Weights of a small GPT-style language model, trained from scratch on English Wikipedia: 7489 steps.
Each number is 200 + 30 x the weight over the matrix's rms, rounded and kept within 0 to 999. Layers, rows and columns count from 0.

# down: layer 6 MLP down (transposed), 2048x512, rms 0.0963, rows 106-118, columns 128-255
# up: layer 6 MLP up, 2048x512, rms 0.0795, rows 107-118, columns 128-255
down106,186,209,231,209,244,201,149,182,200,160,208,226,174,208,155,219,262,237,217,188,222,190,185,218,202,159,171,152,194,232,178,177,196,212,168,186,155,195,245,177,204,211,131,228,202,257,205,195,161,169,203,192,215,230,224,209,212,214,222,211,213,231,211,197,262,143,217,265,199,203,246,201,238,223,169,197,217,192,182,162,165,219,177,236,189,232,214,204,194,207,143,210,216,186,187,177,143,201,184,167,220,140,215,201,196,195,185,205,199,166,169,206,202,156,173,186,161,217,209,246,199,200,220,207,155,211,108,224
up107,201,213,293,173,212,175,239,127,212,153,190,179,199,215,147,174,210,195,216,187,204,208,156,203,145,223,272,163,202,200,171,156,174,185,169,218,206,182,226,205,150,181,196,184,197,191,225,247,199,207,189,219,249,234,236,183,145,236,177,243,235,222,181,213,227,169,174,212,197,117,162,281,261,209,263,252,131,166,172,194,213,158,209,155,233,204,238,172,235,173,247,189,237,215,189,204,199,190,195,166,225,215,165,200,194,204,193,125,143,211,217,171,156,185,201,218,232,196,164,274,203,203,189,218,149,220,211,199
down107,267,186,199,232,215,209,199,258,198,191,243,223,201,192,242,122,161,241,200,218,133,161,226,159,207,180,168,233,148,203,192,166,233,176,196,185,190,205,264,187,188,217,205,183,206,213,174,219,201,177,206,171,197,240,208,235,217,182,203,259,251,210,153,205,216,211,190,218,215,214,194,180,159,174,235,148,254,213,174,225,242,173,147,214,178,145,156,166,204,193,178,229,197,251,172,149,153,190,197,204,132,210,239,188,194,165,195,168,202,206,236,176,257,177,211,227,247,249,148,175,217,237,138,165,203,205,179,176
up108,233,219,181,267,186,204,172,191,184,218,199,157,233,213,215,190,184,199,205,227,201,220,195,186,164,226,149,229,201,186,158,227,156,188,199,203,225,204,237,198,205,185,213,227,238,243,174,192,204,191,201,198,178,231,183,231,192,118,207,138,191,228,200,169,145,160,182,211,239,177,190,201,144,177,209,168,167,220,210,202,210,164,157,187,206,215,178,198,203,177,258,194,199,159,202,212,204,193,172,176,222,204,216,214,201,160,191,247,218,225,229,125,174,179,212,217,187,181,189,190,207,214,204,206,231,208,204,155
down108,201,201,171,174,206,175,183,200,197,181,215,247,237,203,145,205,203,221,155,198,204,173,191,220,231,166,231,215,221,240,272,185,233,150,236,222,249,229,231,215,199,193,138,239,190,197,179,178,198,252,196,174,183,204,207,169,165,222,233,220,216,192,187,169,261,243,213,143,210,163,216,206,262,230,172,187,199,233,193,204,197,175,236,252,179,240,210,201,245,233,128,220,220,218,188,145,225,235,180,168,207,187,189,139,192,155,151,196,190,175,169,184,249,199,161,201,173,169,223,219,200,232,210,216,230,161,161,176
up109,189,156,213,229,182,115,231,194,176,199,253,202,160,218,204,177,223,238,170,247,192,206,202,158,181,185,217,194,208,189,212,162,234,186,210,241,198,178,236,197,179,251,239,190,203,204,202,217,235,211,185,178,187,235,235,244,190,183,224,253,182,210,283,160,159,191,195,211,151,234,190,223,256,199,171,154,189,118,196,207,228,214,213,213,202,190,206,245,189,204,189,245,234,171,190,195,178,187,216,216,205,249,209,164,195,234,169,195,178,168,224,193,184,183,234,204,182,201,157,146,158,173,205,216,185,193,267,184
down109,267,174,220,158,182,226,215,223,218,145,180,215,243,214,236,201,180,172,203,146,200,243,247,191,195,151,133,206,209,217,206,216,186,194,169,194,221,178,202,212,193,219,187,284,169,167,146,234,191,259,174,182,137,149,211,260,212,161,137,225,241,237,188,148,150,198,178,169,262,180,194,216,194,189,189,133,211,199,265,230,168,196,160,232,207,163,207,219,192,189,159,224,205,142,190,148,242,187,191,217,154,218,212,173,176,215,219,238,171,199,219,147,187,234,147,176,207,213,222,215,206,198,179,210,165,220,253,208
up110,213,196,193,220,239,212,186,197,218,213,208,199,150,218,193,170,227,204,207,167,227,178,165,238,191,206,191,236,276,226,196,207,242,245,172,160,201,235,223,207,195,183,191,273,181,222,197,195,148,250,227,201,213,175,194,256,191,213,200,193,177,193,244,171,200,193,220,185,194,213,208,218,170,219,181,181,228,266,220,166,256,233,190,281,208,203,219,242,211,206,224,225,183,192,218,193,181,201,202,175,236,157,236,181,208,217,214,258,192,150,240,169,161,228,139,158,244,181,166,185,227,187,229,165,218,192,222,226
down110,214,165,200,163,144,168,212,249,211,202,203,209,201,156,238,203,199,242,219,226,232,192,187,232,167,249,196,214,230,161,211,160,166,187,195,207,198,179,185,215,229,141,188,237,244,155,200,227,214,158,185,222,147,244,163,194,181,242,240,239,220,222,163,177,177,126,211,200,161,191,199,225,166,179,161,267,208,272,208,203,190,169,187,245,118,199,152,234,209,200,191,170,192,220,211,204,180,225,163,182,210,221,208,197,165,173,201,195,182,218,200,229,237,186,139,206,180,198,136,182,183,155,210,219,287,215,166,229
up111,197,195,167,189,161,193,211,190,222,184,169,205,186,170,183,187,181,227,253,195,194,177,168,203,242,193,181,185,190,187,176,193,167,210,216,231,204,191,173,175,163,177,205,267,243,231,174,197,217,223,258,226,205,186,225,220,176,244,158,185,206,151,163,180,143,212,198,176,224,195,229,217,224,170,144,138,177,189,225,181,196,145,209,281,238,216,214,174,186,204,186,168,216,202,205,192,190,251,187,197,136,193,150,166,202,239,205,229,182,182,210,140,226,289,164,183,219,170,204,206,191,228,230,180,205,197,262,149
down111,178,209,211,255,212,150,202,155,194,191,198,202,175,252,254,234,200,200,211,170,189,202,214,229,162,212,227,191,203,231,192,232,199,255,158,185,210,166,196,189,181,195,210,172,148,126,226,226,220,160,161,199,214,213,196,186,201,172,188,210,223,186,224,205,241,236,225,165,228,161,171,176,168,182,185,231,160,156,170,206,189,199,223,186,147,179,219,245,188,189,235,246,202,206,210,214,222,177,246,180,196,193,209,249,195,218,205,220,245,165,258,211,187,179,230,160,143,158,200,196,205,272,178,193,229,193,213,181
up112,185,180,188,172,183,179,148,168,249,234,223,211,210,190,224,169,156,174,177,206,176,157,216,182,192,200,197,177,204,189,213,191,179,269,164,212,143,189,240,261,217,161,139,197,234,145,232,198,199,187,200,243,218,199,213,182,197,214,211,180,185,214,169,224,240,233,165,248,181,148,189,191,227,173,251,222,265,194,222,216,196,210,195,272,195,178,177,215,224,181,207,182,255,201,203,185,214,187,254,207,175,196,146,206,227,206,177,206,245,178,168,174,262,227,190,219,184,221,199,191,151,238,240,212,228,234,212,228
down112,279,181,155,221,194,164,215,148,165,176,175,218,259,264,190,196,142,202,219,231,191,288,193,236,182,335,221,226,256,247,184,169,196,223,177,159,239,235,193,174,118,188,230,191,182,194,175,192,198,222,217,197,185,182,208,257,178,190,242,198,215,166,165,191,165,171,159,208,213,215,195,209,231,170,219,187,195,237,182,222,214,263,256,183,150,234,200,209,214,193,193,167,218,180,165,188,141,233,150,161,215,127,190,112,170,185,198,207,228,192,193,191,166,219,203,210,179,166,177,188,240,182,178,189,236,272,225,224
up113,132,182,230,206,225,189,250,214,234,263,189,77,189,173,190,211,208,213,202,191,189,138,108,187,223,177,216,240,202,193,160,250,222,126,172,191,213,202,181,174,223,233,223,171,228,132,162,156,247,233,194,185,182,212,223,147,252,241,129,209,218,171,233,171,218,168,232,180,234,245,142,206,224,208,256,192,228,203,175,165,217,210,166,194,205,238,150,224,155,218,127,157,206,178,199,202,207,166,164,211,186,179,209,199,200,139,270,215,151,189,195,168,181,223,200,213,243,171,179,164,217,174,205,214,233,156,216,228
down113,171,190,185,190,164,197,206,183,208,215,261,214,153,146,191,216,226,180,228,180,191,185,280,167,180,204,219,168,199,275,190,168,217,215,203,175,191,176,223,154,239,207,227,178,244,235,231,219,204,225,169,223,205,224,232,210,197,216,157,230,175,211,252,148,179,236,211,183,131,184,222,161,187,150,204,274,265,200,234,223,180,157,226,264,79,124,184,245,233,184,181,158,195,172,183,186,209,188,238,199,170,225,250,228,166,215,222,200,191,235,268,203,197,230,216,230,197,132,236,166,193,200,224,190,236,203,163,145
up114,268,210,179,228,191,173,257,192,195,206,183,185,218,162,233,213,153,158,179,208,194,163,214,242,181,211,193,217,182,198,250,214,157,211,211,160,206,127,178,202,228,223,148,216,172,207,219,186,193,174,242,269,217,204,255,150,138,170,188,239,231,225,223,200,242,211,222,164,199,148,191,207,233,190,216,175,213,168,204,161,228,164,216,206,261,242,199,195,242,210,202,185,160,165,177,235,171,195,240,223,206,190,199,212,181,179,227,198,202,212,196,188,213,148,191,166,164,232,239,228,201,132,198,211,222,240,199,195
down114,142,203,128,218,185,145,228,231,256,167,205,162,167,146,173,190,240,219,278,166,203,164,229,160,253,189,242,201,185,162,242,245,195,188,265,254,214,125,217,209,204,230,257,219,188,238,152,231,184,202,183,195,216,133,145,224,186,211,236,212,192,224,212,227,219,214,213,176,208,208,250,256,206,208,145,204,223,237,197,212,193,147,223,215,254,184,186,200,238,205,172,221,225,110,199,156,224,200,188,180,197,228,245,196,273,173,156,204,151,164,159,125,214,210,278,194,165,186,145,200,215,253,212,206,160,233,194,201
up115,225,236,158,228,195,206,163,242,212,183,179,267,246,207,192,194,194,156,249,197,194,175,187,195,158,105,176,214,208,231,184,280,169,190,160,193,221,189,165,180,197,225,219,160,186,183,219,253,170,205,165,189,177,184,214,184,226,215,219,230,214,207,231,185,209,154,234,233,178,165,185,168,184,179,247,155,241,234,215,165,223,190,183,204,152,181,192,188,197,292,229,237,230,201,249,177,163,168,165,200,176,199,206,214,220,227,212,163,219,218,201,164,174,206,190,225,238,248,230,170,164,193,248,187,196,153,238,196
down115,150,211,224,232,211,225,194,197,173,209,206,202,242,232,191,252,189,205,208,189,150,200,129,216,205,200,235,197,214,208,227,180,201,225,188,194,186,224,215,141,185,204,185,225,201,256,134,208,200,186,242,216,200,166,183,227,199,175,165,230,220,219,168,221,219,160,221,255,210,145,226,213,178,213,255,155,217,234,182,233,219,169,191,243,240,238,150,195,226,197,213,169,216,259,202,238,217,229,210,164,155,209,230,155,172,181,226,155,196,227,206,225,235,258,221,241,195,201,163,135,229,239,185,200,203,182,233,188
up116,168,230,238,228,164,160,200,153,195,201,193,154,218,228,191,179,184,224,208,240,185,183,188,154,177,170,206,222,204,215,235,219,204,182,170,184,217,180,211,232,202,208,233,187,180,227,150,241,154,163,261,236,164,157,169,186,204,147,205,232,146,197,194,193,200,188,233,189,206,223,207,234,193,171,223,198,185,181,191,219,159,174,181,196,227,220,197,207,168,230,179,218,124,213,124,197,155,220,242,178,182,222,165,228,179,177,212,192,267,221,211,260,191,221,201,222,162,238,250,206,165,208,157,253,236,173,185,270
down116,189,231,219,244,219,205,180,170,189,208,232,213,218,177,159,193,240,174,171,167,153,211,201,207,208,206,200,164,204,170,172,164,196,244,143,161,216,180,228,235,186,229,238,113,190,185,187,195,197,196,187,178,212,207,202,160,210,194,255,253,211,183,160,275,196,214,166,220,198,256,242,201,175,211,204,161,225,232,215,215,147,207,193,227,222,200,200,161,208,223,207,204,196,218,193,202,174,254,142,144,175,187,234,283,128,244,215,253,218,130,245,168,221,256,158,192,202,232,202,196,217,193,221,203,185,202,226,233
up117,171,177,193,212,178,109,236,183,206,186,237,137,216,127,206,162,231,251,197,201,225,245,172,214,147,204,148,185,174,226,193,210,161,196,152,212,185,189,180,212,151,113,208,174,201,173,227,187,163,207,193,237,189,137,226,191,234,209,217,247,244,191,203,208,202,246,134,171,199,236,201,213,184,218,252,165,199,211,220,166,167,220,194,191,219,199,207,225,142,243,188,212,260,216,217,253,188,184,177,199,218,231,218,178,190,266,173,220,224,238,181,209,146,212,246,175,182,262,230,199,298,248,204,201,218,203,214,204
down117,279,188,164,201,205,204,177,170,232,241,200,210,210,201,215,186,248,174,184,250,84,194,183,176,180,213,222,212,189,141,158,229,198,145,181,182,162,209,225,186,239,184,274,204,175,159,214,206,164,202,239,258,193,201,203,185,240,220,173,229,176,222,160,216,170,201,183,204,223,159,192,174,216,164,223,169,251,228,226,219,171,182,267,178,177,241,213,175,211,200,250,191,185,171,170,209,224,112,171,152,252,188,162,264,186,201,237,197,210,206,177,267,149,223,180,182,194,210,212,156,207,193,240,188,199,215,177,201
up118,154,178,196,240,210,155,192,189,256,158,216,180,215,226,184,176,155,195,212,168,163,174,180,144,208,153,153,227,161,187,223,158,172,232,193,222,238,227,200,195,238,220,190,194,235,194,195,187,204,223,159,260,171,182,227,201,217,165,208,185,210,182,211,224,220,238,279,245,190,195,188,170,175,177,181,172,206,159,224,205,209,229,182,215,193,213,205,198,180,228,208,174,203,139,200,200,231,170,174,178,170,216,207,205,202,139,209,199,246,213,229,219,171,199,179,197,167,264,187,194,181,187,205,190,162,174,170,226
down118,187,160,183,242,194,226,209,210,164,290,209,270,224,171,237,198,176,201,164,195,224,205,168,220,151,214,127,221,150,142,231,222,162,180,257,272,200,217,233,202,241,177,203,238,203,199,211,184,185,208,207,168,188,219,181,220,225,225,179,206,189,192,182,215,253,158,234,158,218,233,210,201,186,192,249,226,189,165,184,171,218,229,239,203,229,161,208,136,212,216,233,202,182,189,223,212,147,187,231,156,216,205,223,218,219,184,155,165,225,165,202,193,160,189,156,138,187,163,169,225,207,183,157,219,211,201,228,221